Each number is 128 + 24 x the weight over its row's rms, rounded and kept within 0 to 255. Layers, rows and columns count from 0. The size above them is the row's rms in percent of the matrix's.

# layer 10 MLP down (transposed), 1536x384, rms 0.0362, rows 1527-1535, columns 192-255
size [100 103  90  93  92 101  97  99  92]
[[120 111 144 105 119 129 163  83  91  85 137 126  89 149 130 183 148  97 146 136 158 115 139 167 149 118 106 167 124 129 149 133 142  87 130 145  94 139 112 169 122 125 103 171  97 127 115 121 124 144 143 150 103 105  87 126 188 128 145 123 112 114 122 134]
 [129 147 147 125  86 127 106 115  99 116 113  95  93 109 124 142 118 172 120 167 154 107 122 166 125 119 130 121 153 121 144 108 132 114 123 127 143 126 160 107 123 152 146  91  64 136 142 143 120 100 139 165 151 121 100  94 105 125 116 100 125 158  86  91]
 [117 145 101 141 132 128 148 142 120 120 148 157 109 115 115 128 137 126 149 127 118 100 123 151 140 115 109 145 137 120 157 144 181 115 145 151 124 123 128 121 104 118 119 136 113 100 172 121 151 143 116 132 136 121  98 152 125 103 135 135  95 130 103 147]
 [133 157 124 103 106 134 143 141  92 140 133 195 119 110 149 119 140 140 100 109 126 137  94  89 140 114 119 121 113 119 121 160 112  82 112 105 143  91 108 101 143 117 135 114 145 144 150 166 145  97 105 107 136 176 127 145 133 155 127 181 122 164 116 148]
 [125 110 115 143 108 109 123 164 121 101 105 125 140 127 120 115 157  97 142 102 139 102 122 116 125 105 129 140 198 109 119 150 174 127 140 105 124 125 130 146 117 112 143  80 120 148  92 133 146 116 130 125 147 108 141 119 115 122 142 117 160 114 163 119]
 [116 192  59 126 150 100 152 157 138 123 119 123 128 108 190 132  82 132 155 126 135 123 150 139 131 114 140 153 144 132  90 136 154 120 129  93 141 107  91  74 114 109 151  75 130 139 118 125 155 127  94 146 154 116 132 117 101 132 119 114 165 194  80 140]
 [116 157 102 123 152 132 113  86 115  91 133 151 125 115 118 134 149 120 132 157 126 132 158 162 126  76 136  88 150 162  98 140 107 149 141 119 117 138 139 139 126 122 112 160 113 147 135 105 124 125 135 156 114 116 146 104 174 145 123 112 129 150 144 117]
 [130 178 137 141 137 170 169 131 109  75 117  98 180 100 173 124 145 105 155 126 121 196 109 117 143 108  91  98 161 126 125 134 152  85 190 113 135  75 125 129 166  78 113 134 128 118  77 140 163 113 126 115 131 123 122 108 148 121 122 113 163 155 107 154]
 [135 189 113 138 114 117 153  92 107 134 130 151  86 115  91 117 118  96 138 133 146 139 129 133 178 107 107 137 140 151 151  93 102 153 122 111 176 118 114 127 136 148 133 121 118 143 123 139 146 118 148 139 151 134 143 139  83 136 130 148 120 147 122 112]]
# layer 10 MLP up, 1536x384, rms 0.0415, rows 1528-1535, columns 192-255
size [ 95 100  77 123  95  91  95  96]
[[125 125 138 147 107  97 120 128 146 118  98 125 119  97 120 139 122 126 129  91 114 109 130 154 144 104 162 159 117 113 111 142 168 160 127 132 121 226 127 130 126 148 102 139 121 136 131  94 134 102 150 172  99 155 141 149 157 122 152 158 130 119 142 162]
 [131 118 166 145 120 101 150 136 138 101 141 123 157 151 146  65 167  90 106 139 147 131 126 159 125 178 131  95 136 159 131 111 170 132 136 137 153 130 117 112 168 129 141  92 130 128  87 137 121 134 103 103 100 144 150 139 147 128 119 146 141 125 138 126]
 [128 118 124 137 116 164 103 153 126 124 124  95  88 126 119  47 163 130 131 116 106 137 127 153 115 106 179 113 114 129 138 127 140 114 106 136 123 100 127 143 125 142  92 123 121 193 152 116 140 157 132 114 106 122 134 124 154 137 158 121 108 101 105 124]
 [128 126 167 136 128 156 135 150 133 106  77 143 128 129 133 121 121 122 114 123 141 121 157 147 114 144 143 169 150 162 105 141 133 157 165 119 132 126 131 132 101 157 100 104 166 138 121  84 109 142 117 106 109 155 163 133 110 108 124 105 145 112 145  84]
 [143 116 162  70 120  94 100 135 151 139 110 136 111 102  94  75 148 135 117 112 109 121 158 118 111 131 150  96 133 119 157 145 136 150 113 127 146 126 127 143 103 160 133 213 105 167 131 120 154  94 117 107 139 111 190  57 129 169 143 132  89 127  96  99]
 [ 80  84 182 122  94 153 116 148 156 157 130 115 144 105 136  88 100 136 156 118 108 138 115 108 119 186 148 110  86 145 150 134 124 135 199 118 114 134 128 131 165 164 126 124 120 121 123 139 124 117 154 120 126 115 147 170 117 106 120 106 115 115 113 134]
 [161 139 152 146 159 122 124 128 127 166 101  58 146 125 113 125 127  94 120 138 135 113 133 146 148 126 143 144 137 134 191 104 127 175 119 106 132 163 130 124 106 147 143 122 110 138 131  92 127 159 144 125 124 138 144 111 136 128 162 144 161 139 111 100]
 [114 112 121 136 136 111 100 146 146 107 102 102 151 100 123  62 105  61 180 161 108  72 134 149 139 132 143 131 165 121 128 132  99 110 125 124 127 160  95 159 149 174 130 166  92  85 116 125 134 118 132 119 124 133 125 156 101 119 127 135  89 139 114 159]]